Weights of a small GPT-style language model, trained from scratch on English Wikipedia.
Architecture: LayerNorm before each block, untied embeddings, attention and MLP in parallel.
Each number is 500 + 40 x the weight over its row's rms, rounded and kept within 0 to 999. Layers, rows and columns count from 0. Numbers have three digits each. The size before them is the row's rms in percent of the matrix's.

# down: layer 7 MLP down (transposed), 384x96, rms 0.0954, rows 109-237, columns 0-47
# up: layer 7 MLP up, 384x96, rms 0.12, rows 110-237, columns 0-47
down109 090:495445486488473506465457453484440492546521437617507485522531538512541501527562474488502494520487528451469515459498472441462517488515499445527578
up110 092:479426447500507513501497427452556512538514455482474519485420520554484436565517567541528591542487540501464493456524506451545502459502473504477534
down110 081:503557507555484564457470525505449551564556461501488497505581467531578487544427460447470450514568489596518453499556438469500490561567493494491491
up111 098:552488512528419454468482587565505517503599527515482512458492468487505446498471483489521487519533558550461478415473534492489477497496549567603484
down111 099:478435573539484487461419470541433521465530495571453435532492449454489554422466503514495529513507542469524559502505448466436453517549509514525555
up112 096:506448561487516594454459541414525554486514521566528518524483490576448491506517500510460501490464520499462533541424465502551488401459482518470504
down112 089:528466457448606457524519514519471461467455464501476507452491489507608476559526587475485514511481554478533448462489527550519521488509561468518499
up113 097:459485542575529529501556566415429537556397404509492527564503538534487513485496533449538448525558545525505468489481486482565479494499482553480465
down113 089:530530432466459537457529435481489494472486525465477504482498542586480536446533555546480517418511528532526478571546460510492532528474456451467471
up114 094:521491455538446466487527495561501495447576490490480508563453460489441459501494482458512574496548568510488509507476490503517503500494510500471470
down114 087:457490456515509546427549519478527476584464534531497439435505502549622553486548500516461534474482429514525519459476478458479401482543499484535504
up115 093:491477445511560441460470445465526448489428527436533515548488548427498478559512560585534471473522553494442540495457508454530510497467491508495458
down115 088:475550540458479548480491478413501519512505425442496484462473460565417555511501523488482453569411482438532520528523431502476484565460474506482524
up116 098:436416515434517459555553514462469431547473497494490575444395506512533527517457494590524596516501527507492497480511492547562491448465462569454489
down116 096:525500550540522578495485507609522469506468491502470420554546490493428455492494459485548462516473493521489447545419537490448468466515558479534463
up117 097:433492533509532545537459539454485478465464464585482498488528525503524521598498504423479447530454506445507536466454500547561494499382509534485570
down117 104:494535494475504497498509516501485481502530506518471445496595564566522348429481489536499486527488541450491521564561529481465503465529511499448458
up118 107:468420551517483431539425501556448586511502499567508431521463517481431515533500460532481466529488504492479498476450497475491511528480485597466551
down118 109:538538528506508535518494540529481500486443438517595516465479528484572560450469559531535503452472482559500474442483484495486487538505606512571546
up119 092:443459561502533515529508488451448490463422489537452464422467620554555526549503489545487508568500459489502512537496460482569530462456450513505520
down119 093:487455474536510490512468482569490558545532581463553520513514447547466434505530508534474410467536422567504499500431535494543498549525516504534482
up120 088:507530498453489504464487454526483414509484512503562521488485553436490465539479470516491528466479504480429513472484521473495537496424462483439444
down120 085:455563500478475500538523493470571596537512511555442485559450494478480432509484476518486466530522441519518442506488525495535476532572530417567529
up121 103:437432501465531558500476470437556541526553514487524440502468523464453498574474520533603464484492503474475497404429547478526471543482482497473503
down121 106:511540386543494551526486472471492534598472571489526386455490566494468444513452521552492434501488549504441453474486545519558464473499489526511508
up122 098:450448573464501457419487535516458529540467512473536515496497479476537531540443460443472552604469537443501542448488465436483472443432447525520493
down122 121:458427548524473455503473575511533542493494461477490544543515563487475540550513462490503480585543641411489509485497489501529423510532499533469455
up123 103:502522480440459550600508487514484483515523584492462497480502534423535556531513581564495482470494491476491551501446511500556488521552555509506390
down123 107:451546489512464454436454537427549407481584436506522502441499559498508536495488523405489497522553464482584554525485477546498517455503557452536506
up124 098:487435478419473460493592431484517468550521580585467532453515543418531504479488479525479539451577502496505477566498502454500524466537499493502459
down124 100:511550523554494506521474529438481481464538471538530512548474501469482535495495529497484501518490520505464503419534519503493623499447515465523585
up125 094:482470500422500480515493544466494440448557514547461518517518452457533507579509470520463472461491503450482511442515474513516492428441445546515495
down125 093:488502563495500451464507510501481547489483500412541499482523438511486440519492587520393499487518525457490531506507456465571535566492479484429501
up126 114:514510470557430480503443544547428466547486442507532517565468483475596459557454490492542437544508526494470517484475457505505515463456496547590509
down126 126:517523527446449467513551447492471466537460474580474506521420526458485426509389585481447472522544489513497494537471497551439549493504525556502592
up127 101:488495558516470564519513463410515504536560477452540500468484445441492532562486471491457545471473506474517440493513523488510547500515460474489494
down127 094:515441561463492534520606517532547502475506502486536497497547498534484509516548486524550481473514472542477420475500517464420515537527520528523432
up128 106:522517484553443495494544526515463457483513560591497473561488482488417538495452447424487486505528464452462520500438512424512446519510551518559495
down128 103:488477514486512528476490584555456565446470489592518500528476538434459517489570480470536513516543538486502573532467478534486443508516558561449534
up129 088:509537442500547547515539491487516436515569517480506490525520451501495451460492498430454490480500519474441508493489503482550508533511456513505398
down129 081:468487583584435483528470477501558495334508518478512586580498500500508545471515477443558550494469470491481520498505485493483495566505497572519522
up130 081:546473583573454503464530484556521461544500450508458580457424495565455513493465428402480472488481553538500503539488531480488494505516511515498520
down130 089:491492447472444491504422541522471500467508556505533547571472461468471477503481545477491487484473505529492501513555501553491569537517498531532472
up131 104:443436501468519521483481551398495503530545468537513524529486548579440547444514497460518556537514548504444481466519504497557493541526479492526496
down131 096:515471459461490484497489440584552539466442508530508506511511526559462509452496476511545534514504539517580454448577511455507514472528545576480524
up132 104:525453572568457466519438500477503559499451506514470512546481541477481492557502461481547464550487542447496486526449490460481559493520560548484512
down132 108:484455431457499491486488473547485461465518483509546478465556500468568417482495562463519510494506445517559501553623485539551487470507482468510500
up133 094:426420529488531496433445584447498490458529447551551573426475541527525585532475484515493498516479513506475493505502492482583477498450515461460532
down133 094:489508502519492572473515401529439522459489463480529457449534431565515486504534505538534476558468446432588534524569519501539446470533517457508431
up134 111:498531556477444487527521575424493469467580438534514501459460468485510536502506443454524497538511515484463511553474460531461497532423547550479451
down134 115:491419489519541466550532465482415481525520466526570476516461467523566487516538474541515529499410482514406482551491412542435504494510547524458541
up135 092:507490558532492501431538465555529432495480524624508534518426517533473505528504474471507512539524629474499537518509523473491473430493451596505471
down135 084:504540467573450529465456493527466536541505532534611509537455453465461428511525497464569480539490508514530523476546515552540575536477453471520530
up136 108:513511589495463489545527487523470567504505501446528535548471536510431502562446484521538419518538523444456456463496535476529489458469466494490551
down136 111:566452605547445509467452523480521534495492500511543499485529483463403457484410550500491550502555553508493496512514489496562559504455523465534607
up137 104:434399465513544543510448525524507543504452590522504428469476486522492487462450483497469497485465543461492458512491516508564441507442494519512577
down137 100:468579522465492493523510432438527511472537472462507469553504535514480472490521525411474506485471463581494489485561476505514488542569435477447551
up138 091:505514542556428534540560455461527481557536531518581530542490518457574445493487442471495492476514515475496436514496536473526443468496488495525482
down138 089:505478498518490523481451507545470500399571547492482513560514571456438491526551488502473482519539495540521568537493509488479550519483465501480482
up139 105:507535472552544481518501504532521515580508482445541498465412482468462520516526517470459465506534518490507515428529482487606512521486441527579488
down139 095:506398560463497555481507558565496511528520524514469509444552529484568490472499424525512476479481476472502467523441556490444495457472511435551459
up140 106:417442501499502518497517506523528512517510486516503453511526516459493494547502451502610538444630504487444471519533466454516480485469521498572514
down140 105:521546492527431516392484477469489537514500488473500510436542565570534450462433564502501431490427511482524487525524534472524480526537443422428476
up141 101:517408573443464490477498579475514521577445440503449531499513470498559567511483489451476489503496520487483542512444469509505455488506434514520496
down141 091:488538493457536502493533455445464450446504471530439552534536571451495476512488409480439524541485567400438511496488474599553488475507492532529509
up142 097:403464476469522459454531557517538514503475493506496544437518471501592479520467542568480523484452552484495515463491476546545518515438476494495556
down142 089:563533490488517536457555431588459506505527502438458512524501594467475551488484476517530493495497512481496469536581518493422530468602541424418477
up143 095:461424555525572536471533467496499538507540512537540595468481505426484528517472455525487520495500457516510515443492481460521483486469375485499558
down143 097:537511478484502500600442539498485436550525483463492474486479505487536456456577603540504436482574416580540469467552524490524608464464530500468524
up144 109:492534529552504533510561491456532469559486480545516458521533440530449520549473537515558463527525574472435531486478480466504498536490501543484551
down144 116:556518520483474506477457555536522439468478517524520519475492528545514559427525491458523564452489542408516428538541483567492495481436590478393523
up145 107:548437499479559508455480537477524553491442461501523508588513579522486527522521453434551512508510511480477485568441433492514492549507404504448501
down145 119:564493521540498482527579508515449554415397458508433529497477574450454455455555498489476487512522487453532486502486519564538554558502465509561536
up146 092:509496499492553527507519554472476486518477537504494447514427415515443465519458463448537467539461535516479528454516463504482507450437466628519487
down146 097:481443479496475462474494456531512512507514471486477502485527565375555531438493516488441582504496466560556509537590519561468509448565494442472551
up147 095:448492439498485466455477500494558575507488472508484555530534521409483462542452508515480567452533508502483499564479459473611509493515463539561513
down147 098:529551579546533520560522443530424434492516479510512478491458490550504555485508480480551499563473469498475540506518485523499545445460590547419486
up148 106:531473494545568616504427450454586558536459509453533490500497496482519451541503488564509568469511543449500466468462494448500490484509478492523479
down148 110:522540560463461426482518468553523531476490491563433515507471464467562463511512562450439453505504552536512498509454477495567497580474449469451521
up149 098:483481523494485461466430547527478493512440509579489473457508545537570543547487500521533458543466489483476533532451436502497472463451610466525508
down149 098:572487497447438474493524440495484502441490510490516504520518547575531589553520468507504515486481416518515537447585547488489492474489520475540478
up150 079:526492459525495520456443459460506563515453476508540531493478477500372477528514530488450486476523556514512459553489491382535502446471509496482508
down150 081:442531438504555490479470598575470494508510531443478461540454475508543505462425467487492493524460410542505526501582446532448498596576523507529516
up151 106:465471503470511455487523581550497531572467441590487546474519527512532545483494572353455564493495496471455502506437472486597421503417482508423522
down151 109:533454397537455492490476454568488509523411469440495518470503524494496459489478530457489532533461533511517497486507543516460502428532498540517511
up152 093:538488516506516454522483550559552475531502476562441465525485534508447456522504479528531467500487514464433634525484470520516498451423528545494469
down152 094:478559431506506528503505481436542494456519523523495524506521479590501487408492450414482541452507477555549482511567508484500560464531486467474515
up153 106:483494523515411556473500492488501519490512472514474603450474527488530574478439534526519508509515523503519547545469438533560447511509467503535470
down153 096:508507502439533573485507461545474499403449491475463569456473520447523568587464458535461465497502555523589522524505463586515537475476543501550532
up154 107:402417508518505471482512530481439412494568441545524501461530555491566542515524462427468478493495518441514501459522519511512472524503501467548524
down154 109:484504534566577501420436480522452531519453457502488468459464458453498474475502496509451503436511386546548571539526485587592484472436533537496489
up155 104:461509585499403467479492491466534547527536504509494532499451505503555563497499508500542510525456547508498605434480531528501465515497468508517430
down155 095:513474489559542440486533563519450545482451523539494485464474467576446442507451516476501523457430540533485458554541481564518526469476509564479544
up156 113:500518486540471444586479446520514477545530510540525513547501490497433448451454516505541465511492516477472513428455494449514453540472554560550480
down156 118:464491545449569475454542477458495486494466452445466533516463491535566529562528539552481485559489422434507492467525486544615445490473530553488496
up157 100:437491515482484527520464526500548518504563425468472620440467483542545561566541554503456557558484497474449530454513524494526458501469464516470497
down157 095:619520454516483525547499469540529555449512535444570479523550442458458473593455465488430519448488546479513445479511532545531451440527522453524554
up158 111:522507404576496521472505510548536476504486546424472504491523478455518456492507506496546507524507570488410538486439548487515485453470518574497411
down158 107:504509419542527524428462471532479474530535567502419432529444465445496533514466552432430530504487490513483516484520503492504456535530406526454510
up159 080:497532572518494529479507572485464443545486444504463508475421505547494483559430609540582474567493557525511572415492540528469526491523520538551391
down159 086:484535515504488548512457476478499500472493508452439577464534507533490574458506516444474512489506503549533493504579496570514540516514518467549485
up160 086:475524479456498563530538457510499520488492443541475508479583546527486441504497511462498516486488544446520527499509491449516513442480527565508569
down160 093:562468509490488513489494509489496469502419540425509492424448479509462551523497510525495509585552474593518531469500488542478496508556457527465456
up161 108:397498509469489445520521546507452496556560516473481541446393458456531545471475524538436513533538503479495504516517457532535458454469462499543465
down161 102:506503570471546520515472488553454489492499485450494516551556521435471477498501439534491447498453543502502444474569423429444532521559518490465496
up162 083:483572507446485472524534494504463545542446488471474523504460570576511495475473491536454481492502481496489580505550463510510411522496476541502400
down162 085:537505500491491488486503509507506502456577432499445490409520528542437465502499533526456565467508566364538470511467510490520497513483508459531571
up163 092:482553462514440474519471524564566499502438510549476600473436544432486494491490588403482547460492558509532505477482485544435476469485546507517500
down163 096:535534504470549504524450518515463523569544428514485483475505394477477448512557504563513466521602492576452518525538482541564538515560448462478504
up164 091:463564440529496541469643538561409511486493535498477520513484500473461498561464500509434446535447458479490456540526484465460513475497520535539514
down164 081:498416567511470448489450589425553523548517532538493482544450425441448508466454465482465505511531453557495491542451496504534553536505499496585525
up165 085:454485431557509536415523438528479493504546530515466508470489488463464600533473526453490462473534516482516558443499476466496479495428527505595516
down165 080:566502488463492451561427525540487444483466492495553512501555513473481463526529504480566515504459433461550552525531596498423517490514494489487485
up166 100:516468641493487486532541454486420466494523517505473488450490511538425509508439526492516464582492546496508471501415549484503488495488433573493511
down166 096:470539493535537478512572529572471533484550567436531509463493523475496489510569552521467457415400528502498543522518508461501538473482541523511515
up167 095:481461517462498495515496554508550517510427481487504552469464549572452515516523493473448612461479489516481467527455504459523460503503455565447537
down167 097:493504487526557491490469514521478525493470526529561507479441438463530390485498457538493440541512525533519556471564544505501493524539507526490441
up168 108:474488476509502482470393491463572522502551551469488612480551432471491476553487546505468580487532551466455491494486491451495495491549483548495554
down168 119:465523457554501470565557540400554602430457541511506454500543436554535511542523572500508514405473501477452490513454475466461511523495513510471487
up169 107:514436552553531533440539488581575497522427535461463478444484583468445527543448582547525405468537504497499511422386536436475470472504520452501512
down169 109:568412523588531516499420538519505441469523555460532458504471459435523502535465496595477514515506441512556455466461509556502452484487599446507524
up170 090:463519470494517442416452501468509531493509507460500477510464435516463478493513469537510559505482575503524587487502485492505443459551488502485391
down170 095:459467446480491547489483510486518487534480490458523602438472534486546544441519537456471506520489464608639451520479514497553522535509501446466553
up171 095:475499549497497482487433451528554531530556499529544463483436539522483445568437503577453481464464524490494471474482513442538508439538459513464559
down171 096:491452459514519434501497519432414588401442479443535509510551481561566492463533517513489503461492532503508484484482546529529446490546511569415507
up172 093:560475553527564532545490527516441515480526560601560422517518487510510486554485548460440457488474480473478486496431513474527492442509502490492482
down172 093:459507444531485428509512498534573457505517466456493523443481524517493584525498485502511555503547488414502478501481444490526525531498535483461498
up173 093:487480476520529469498547524450524482486530463476550448457515595446527564482518484360492473542522479482498533461510466463509440533483458470511448
down173 091:479433495402513512457453453520456531443494482500536536511601450478564545522536562480480513405499481510534513470538519495514514401474485516507540
up174 103:489476517448479477492532600473482453493545463558584507508492531474513537502502487428464439527502512497473433528477460481526553516482581505583545
down174 102:483501544539454511534467456537613498406507459511523554447516535418444468441530471467469499541468454514575466561546546521538569503508494498490520
up175 095:487477519505462601553561533468391484461517519491515461477496458543440583513409493495506450536499542441496502546468518419510476523546502494589491
down175 095:507495554458515472496494501445495550570502470476576464496497532558551509529459568487470506523491516544515495521443422389463528530464537473543450
up176 090:503491525539542528467486481520428493495470542586512471510455512544431506458493528471508424566439507502476557502440521454547559483470563553414511
down176 095:441505525442460477410525493532513519570572499481519428474549499513533460504486473539512490468462533454517490559527473503446521463493456451504519
up177 088:492516446532551592442448475509545579478491465466554457532445514529451560497455521571511411504475535500499499526449497422514527511459487543465458
down177 094:568480486424502457474503459469491465481443523486456485514548485556491429486483521479516573499449487433520512498562458517516524519508445531449448
up178 101:487526442549532531502472455435505399604447485605478535421507463468467489549469509480542446557477504471482551459480498479475482544478522548501513
down178 106:543528493464482487577527522479537532464459474513491525546494558438445538473543445505592496499446467438535521509442476489496433512377552533519476
up179 100:501458454426501503572482466465478582488568559456500467476370423490521535543505482545519592499525541466488492495465504503482467476495427512509451
down179 100:548528472503577550490458509578471465479479532496496506515448518526443509562544493381397457529520454430524439510494544478475506575538522491466556
up180 122:456459613450571517535476572474548515501569416469504458428478548584515541557500513433533496536436555479468475425446562504479492539434478484521480
down180 123:515535468440468541480494511519511528421479522455531594512517498391452489468482530455450463472579516508499497490618519529523512475478453510535471
up181 110:502440490489538438588521464533422473569591513515482554475484526488535459495501584486458541465554530501511513426491502479477522452506584513540516
down181 104:364467473555464417455472572461486467480481529527547564566435562423557484510463538464504544551493480501567501540478499525486518508477509442561434
up182 110:460522572459451475536481564435454514480514495501519529543487486515544528563528532416496524571552542470509557444472508517493508518489517539552432
down182 113:526513582508474475553462526525565483472526471470542542521496490452474502528465495550450493488437605446612508520532523586487506464506481492539489
up183 096:478489481506515499474494541547537447576477491559499530433510468500463504527480480367448488461494537499497440510461566499526467476506531535562547
down183 099:486538428486475503502496501535507488452530510414492565440492483548458503601538540472460502472547503548536569501560420514474515538488503497599434
up184 089:480505458507480516537503508587466534536486523489492543483512503550488457523404477478498474588515507453506513491546459497514527396464497508525437
down184 086:571508428458604464498452463542444513477490582503394453515501516547463474451492526451505505464508530523505460468503548535470472502526490481445548
up185 100:439380550461548509524606533491502496542541496534489507468491590476516520517508572498462562533502489497466546510477511458457467480521533471527442
down185 098:501540569448487483511518480540512467528491461539448502448518479440538459412497471470482452526459435518589545553493529510530533484419527403492527
up186 099:462516518432473513544546556469518523468418473458535498515468565496517524529496513498488570474439483514481517509537437465548478490461514503489470
down186 099:528527503572498466487472513488488536500452534495532540441546460493426545452537496432507461508519501552562495507451538473479516540588517451518486
up187 115:520507460519481483455466518512504528478491461449512475550490462570414564503461494472538449512542555459477476472470529507494456509491577499512492
down187 108:507506484511542543514465524473466478476591425576533448516470441524481506480468498430571461482449573488521494492516478449575474538509588479488484
up188 093:497501456497510517585511516473454456499538470504548480549545522549504456507450461490487525507463569492476562498475486407534486465411553497547489
down188 088:501515541422519468490538526527412540531548519479418491487480518511475503540526508500505465459519513558492499517538502477453520564561481531492520
up189 101:466463481528547484556439523528529509563480446461506528504460455522549484471527527432498467526459498497488480431449507488480505469473445545461486
down189 101:438497509504609562512515493495570435472508465520494477484512414599498458437439459502557499541510477512467475526468453459483450578477503522581451
up190 106:503510582445553485566546528463494521445511593465500461460509475491501511480530497486536498582579487437447456499422520513488523480478537547496426
down190 104:512521416384537511494534516502513500474437475510470480417539482512522400423506545528491551542507482519431517556551473478451462549500555525487487
up191 106:469469581557540544530506444477493490541502518503488519469432459527516478577497546493550463541547528480501559378447476446508519473467482541504499
down191 103:497514470460494485522411484543498479500475470450488543490538454574604547513507472519531569518493400563496474424488455449498539517446518494476473
up192 106:473469522573470488553495567457552505505477464491551540437461581510497551498544490396431494524504578476438481471507546433564461493506563528529491
down192 108:539410488468469412522473534548523474419467551493447542496531556549559523481543473460456526562477555462594516511519472540437552475464519506552480
up193 089:494544488585429531460472486541495485432472496448541572511497473471461481510434432513472475497495516440506480557438527446545460474500425522506511
down193 077:508503480442549503448528517518489491476450507455495549556481554537493466508475457420565426538527436509473505543483481472428468433514496507520416
up194 100:482469585457509462522507538456438505528470512512508465525480484483555487533497519495554512583594513479515538495423493527483539447522478525533456
down194 106:492498548478503488533485548485543452513451513514540479554453465462467563441502457560521529503494528493501555501456491499375493563541521532496548
up195 116:480522450515538529463447507509438465601465553435528465537517527502472490470461527500554448530521511452502564478485461470475500449472495517562502
down195 123:517555450485509461517505406513460564529561451518492540479469521477466476482487589507397504585483429479536534498510566448487514465552466525539493
up196 098:449387553462451507518565501452462509471526443553463511524543526485577455483492502472533552598451505477528550471491437536533503469475417500469488
down196 090:454519430524517492485504495500559512525564558488473454486442496524482489486534527460507459431506408603554517510438483625547514517561532516542553
up197 096:514510519497447469541542508470404535527560511478463463469498494447465500498441419508508484488482510471504572469513452486492449485447540518602516
down197 093:436573552429489563471541575477511460458457486477465468539454515479495579520511529543454484541515449525453470534495582512572511525551479468431514
up198 102:481517472469499565504528528514476507537543370472468516505509540463515462553491482543463495482465514508489484540494460465571443477501477512558520
down198 100:530554531444543494505535537527507490446535486515487458480446475439462505480484426529626483530439525486511516493418454420534517569483533519515515
up199 106:469496557515425532490514498512498441467479563530503472528572483507522538478517522372497506517441603433478572436496445503474488419441506499536512
down199 112:520553561543476487507567529520462470495536493505554465529496548461522453579455503452482417530456477548543527479461505552434541513420560476463486
up200 100:507513511458450475457492507452464515525512554523497513505523477539497574457440495497574499447493543465499505441507497504493466495502537494460507
down200 094:532491538496492512489522529421551472519493476461539547499491467582507520474452528580495574433475426579452553534509483564465532518462492535522563
up201 084:493441561518522545565561508471507568480420507472448487578466540522400520474500471447489541550543502500477544559515408498562486519508512533459496
down201 082:532580428429383440487465505498474446491455523503481534478514473525554431521573513548554458437454475506520509518483574435469523492502501505537492
up202 109:511507557543555512468551476588505581496460521461497483530504524502506466480490562515478447544502491442498567527473541492518500481430501481429491
down202 103:460506522567528510454463520562513485520553539488557457433386509497480513471532506520466563454476421564543478524482465533483535580454540454486514
up203 100:499482616580517523474504477474490493501563437516525556479470533505435475493500460505523486529565549447494538494515474465534499469458495509503536
down203 099:458475492508512462564536462565483435517441485519527440519483481510558597501578484500451405473467465524514497517453458595450518528538552544498515
up204 103:554516519524463545534500529531525510524516413510509480552491517418498507481472547537528449439547495455422586496399526469520475445520507470520444
down204 107:451486438484450442496406475500488513567507578452523474481422447537574461478525527528510507485552468574594514446567493485559489491482510511446513
up205 100:464512501537462454530464487531488544554538489562469578452437464464530499493498479441481572525502521478463415481489500527587499480415439497495516
down205 099:545453495548518522586518446499451457451454531455442493612476456469491480482439444458503458514455475511526533534514509491471540482529537510549560
up206 096:521480576481467538545612572487435487502497462499488429551421514551472574592472450508486523540460487501493547512500516481445460472497491466520455
down206 097:440540455562556503498443452477500490579508491445529484496540531544554401497462502509488475456530447494489487540466434499522572483556504528507456
up207 101:463472536495397543490538519501509460605443486498496567527486447486495481459496590471491537531494526485421509540482498538561489421512531475508473
down207 102:480525429471511486556502526492445500444425452468463485463581515498472561562495503503444462473530512406548434464497544485514518585461494567510445
up208 084:476562467509483447498523513545518515541495499532514472421467502420489468443474518459477506520508541514479612442485560501526523491502522529520433
down208 084:492500502447555468547464515513524479499504543453452511511476523510498532545512542541442480496500523450467440539521495478500497484556459471550429
up209 108:492552495579431471488465505528460482493489479468498510533513466526397484534429427515533495494541566477488472526452516437482465476493525561554445
down209 121:492553532467493524510556412493514545505588517569448516493481526412521584492495489490528491464483511451511468562525494490552514419493484528503419
up210 109:552451472539496488614472568515499515518571531451515432515505564561481462493421475455478449501468530507435528509474522460546514496491543538587510
down210 117:567455520467547490501586548479527591470562525462492431499501477488486500466490517467501461493479487533601502525585512430462451455445530519574426
up211 105:485480475548542503535480479517545520532441531509495508449507553538457471485448490535529530467540531477479552553389450495482502507364419577480552
down211 111:430510524545437510416502529437557529515540581479510495483470515541495506526486500498492490519486489540507498563557438489596505550483471464513544
up212 093:500411482437523567557553516469531573453435513455487469505534559458504551517502515533572486518490488458476529541448460515464525496511452540516500
down212 092:527492505447565522469447485500568504513537565506559482591426416529490516509524438601525510484523526441397471460532567424474487499455516449469555
up213 101:471516498532541587500473464432566623641446496391516487520502550507506548512500517524542504534567496489498483449482444482542538497485451500492483
down213 098:498549481507470497574484456583437520520468578457449446449535540502452492494502542481518540452440463476534510543443448496564548534514468503452477
up214 104:541504519486493479547480476542579499567505516475471538475434551446446462503524480548566534479539528497464543497486503501500476513456443550564502
down214 099:444528512542432428419476472442516533541500508510523421565527421525490522482529542485525488443485463522495496441528509438476518505552547527461491
up215 109:498467556569487523483551516471564518501391528488539507484542422516532515478526467407500493487555550511478531448444500489513446510556482492477483
down215 103:541520535542516519513494546410441490477477570509490473478503453551510534496530475495583521514473531544536534498454475561412516511513515518616431
up216 104:503503449548529522542447588538475518501495443465499557526443501570492513516472520506475518501493586490445507433492560473512490482505504546557439
down216 081:449472466529486432433404560431459490539516506502533472578472487458497492488487449511434524486496546504491558495545487509575510541509451512535531
up217 113:466436536500545589487540547453552495527446496556557460532485596542486482559493486443518486460557499492472479543375541476481431493539492499455547
down217 111:485445530461515458512485521401468519508492434567501551490486516476516579467503514455510533502538497476455501494466536583507511447429498514537545
up218 102:521507469519493495505475587485470621486547550453497553560519508446577484519477554524474434528477525475520559462478465508475487499460481506575428
down218 094:467447565484508482539455544527479494468578534448420463571528501589541465541523462455485502479506547474509464544457536436473507547567508451468452
up219 100:487494587424520589526481483449514485470550521531550525519541416490491511520523486480490468554505505461408434450516522517494462432516525502501492
down219 105:601513538465489508508457487452488500444417458445474523437571467499450490540526467477466502518499519509449478515511522501503533479493541555433437
up220 103:467459579480435490553535549519584482472498550464551526530509501451551507533477523539428641494432556498460511508493480482518522485428536491461496
down220 096:444509459565509534445466518539531474563494431536493477543519556522459466445508474502487556483563481439543483473475533519428500547433514452474520
up221 099:562537489495502497499506589522470438516490492442571495470436450487532493589506475476513495536510497451464569415452528493488488532445491497444519
down221 099:486564523453500479521513470445534470520511566461450479522493497445500467541492458502567509485493460472439419543475518566481521551514491524475533
up222 092:452500428465440601480474519525488524508515438514489551465507560448508495497483569472488530519488496446501471515506475514504519445499499479481506
down222 095:535481565544497437497511460413509481524551499496505483551492412539562546529503515471484500440483498556505550484546469458555509546483479535469465
up223 099:517529514511459582504563532516559445563466492528611490569551538515537481491481529421558463569492528494431477516456524540505537507493518485466505
down223 099:530517538448530485503535489438476505411489524498506481518461499489460499538515408467479597506512484424493506589538472437446489542554506491485522
up224 085:503475496481474493456531477555399540548500423445450590478502518509500558481527558460502550500524521497506520473490429508514505529519461509416470
down224 083:556498403449456511559527519508525488422506551477456496488557543538460519521516512529385527475447524520478536495545514609487509456498455502461523
up225 085:490392428507534520413424528552487554559449416559436571440455520521531462511495456526564496517517486493505493534488448502484512464467505543461523
down225 087:597476562488465452589518448451506493408617536505476457543559446575500541493514452463475488496535441513501521527502490482497505459571490507550505
up226 109:407463492520470478446501528513539510429505553624513502504552466471505560536505465481513528511533496464439555497530501488493493468402546578485546
down226 113:567497423486438538500480540571496529514486533506470500518513573468494493558464530449514498488560510438464403495496523455447475461541443545464511
up227 093:447478559460472491522549487530485461497495522569531533423468534534486557610474492478499509482548555458482501525486456472547484445483505543550494
down227 113:419478516445430553516540456520473491482487557486557471523496559467416550468454488546552551507554546426477529535473468423549506443496469557515516
up228 096:456471496458511424497477497475448474481569511546486568460458438524570531531518456509445518570547514461453544490567463471490495504489427539557386
down228 103:578535429516449506445446471510488608521461514497538473509537464554479477547432532500477560498582493497483494446537511508516543531527482469519554
up229 103:392394528478530582434531560533524564541467481464528522493552517543558519522465577502500569510502500493463417519471478507575502475528486492502453
down229 105:547563470468514520524460523538543456619457542445459465462489423508426477480457521479469514552501522507534478551486469434540495545485451574461513
up230 111:536417478589527509534510540472508494509437496512579461557525542500495496487499533462576466572443507504468526512393457487498446505479485491490450
down230 130:512458535569528471498497574531468535483537565444512520511492506480453565577547478495548527478478495526530509524517466501511453466434474433535434
up231 093:476465493507429465487457480521563577557560489541498585494489492467519516486481466487508621469464541508502464518518462462523447492510504500463534
down231 097:428539493561507532546502494501486381532461593457487485519522493473539484533532523509470494510527460461457525490532499529519532471501468497549450
up232 114:502469526481461613513560431450515494499588473483523502569536531474521520485431521475551511524545503483459547431473478419471526460539490485556487
down232 126:502387454474525529526526505531528505528501545458491498509517483478441490418529502492595513518537537494493550506541420444513544513557439451493516
up233 089:448414491468565526547502469501537504502524513524518529407478481495591539540531503466518551511528483514507479401432544490458512494482489532485481
down233 084:513573471566447458465463540526467502474576520469503526562553500546481520532470453469551542488556477551548445476501417511519485562488443446498468
up234 106:477423521550454496519444544499534552520477537487497496466517446564440481497492501421536497555580560459478524474502517451535493421519607584512522
down234 091:438423493496520485529536507557579507496487468512532510515469556546495546498504487467517542442494431532537494444482494557449506426508509503586525
up235 090:477493568487476443458478494470498429483487559564517541521480578456538484520478557550499421461491477518455555433485469506486500429428586525494470
down235 087:572520481508431428523537469485527510510453546463533525467456474537479521520515462581480531485489401585494480583429493523434529566554520442519591
up236 097:435436454505525461398492547444482503537438510491493554456422552544484487551509539493468476465523507489459565504464431505504499484489521542441542
down236 094:548515507625468478487555481495456545530508459502473508436477508525529505494509501497491491485534473639520543528491485532473472499505436546516546
up237 108:502517539510408533544533500476480502534550511522547472504516438502554484540529482427461512510506578483420436553484490441540526462501500528476444
down237 105:552462504493398521537485476460509465558482506505546516466486523451537633523568532449459575522474467459476479475518481549543480556536536450449492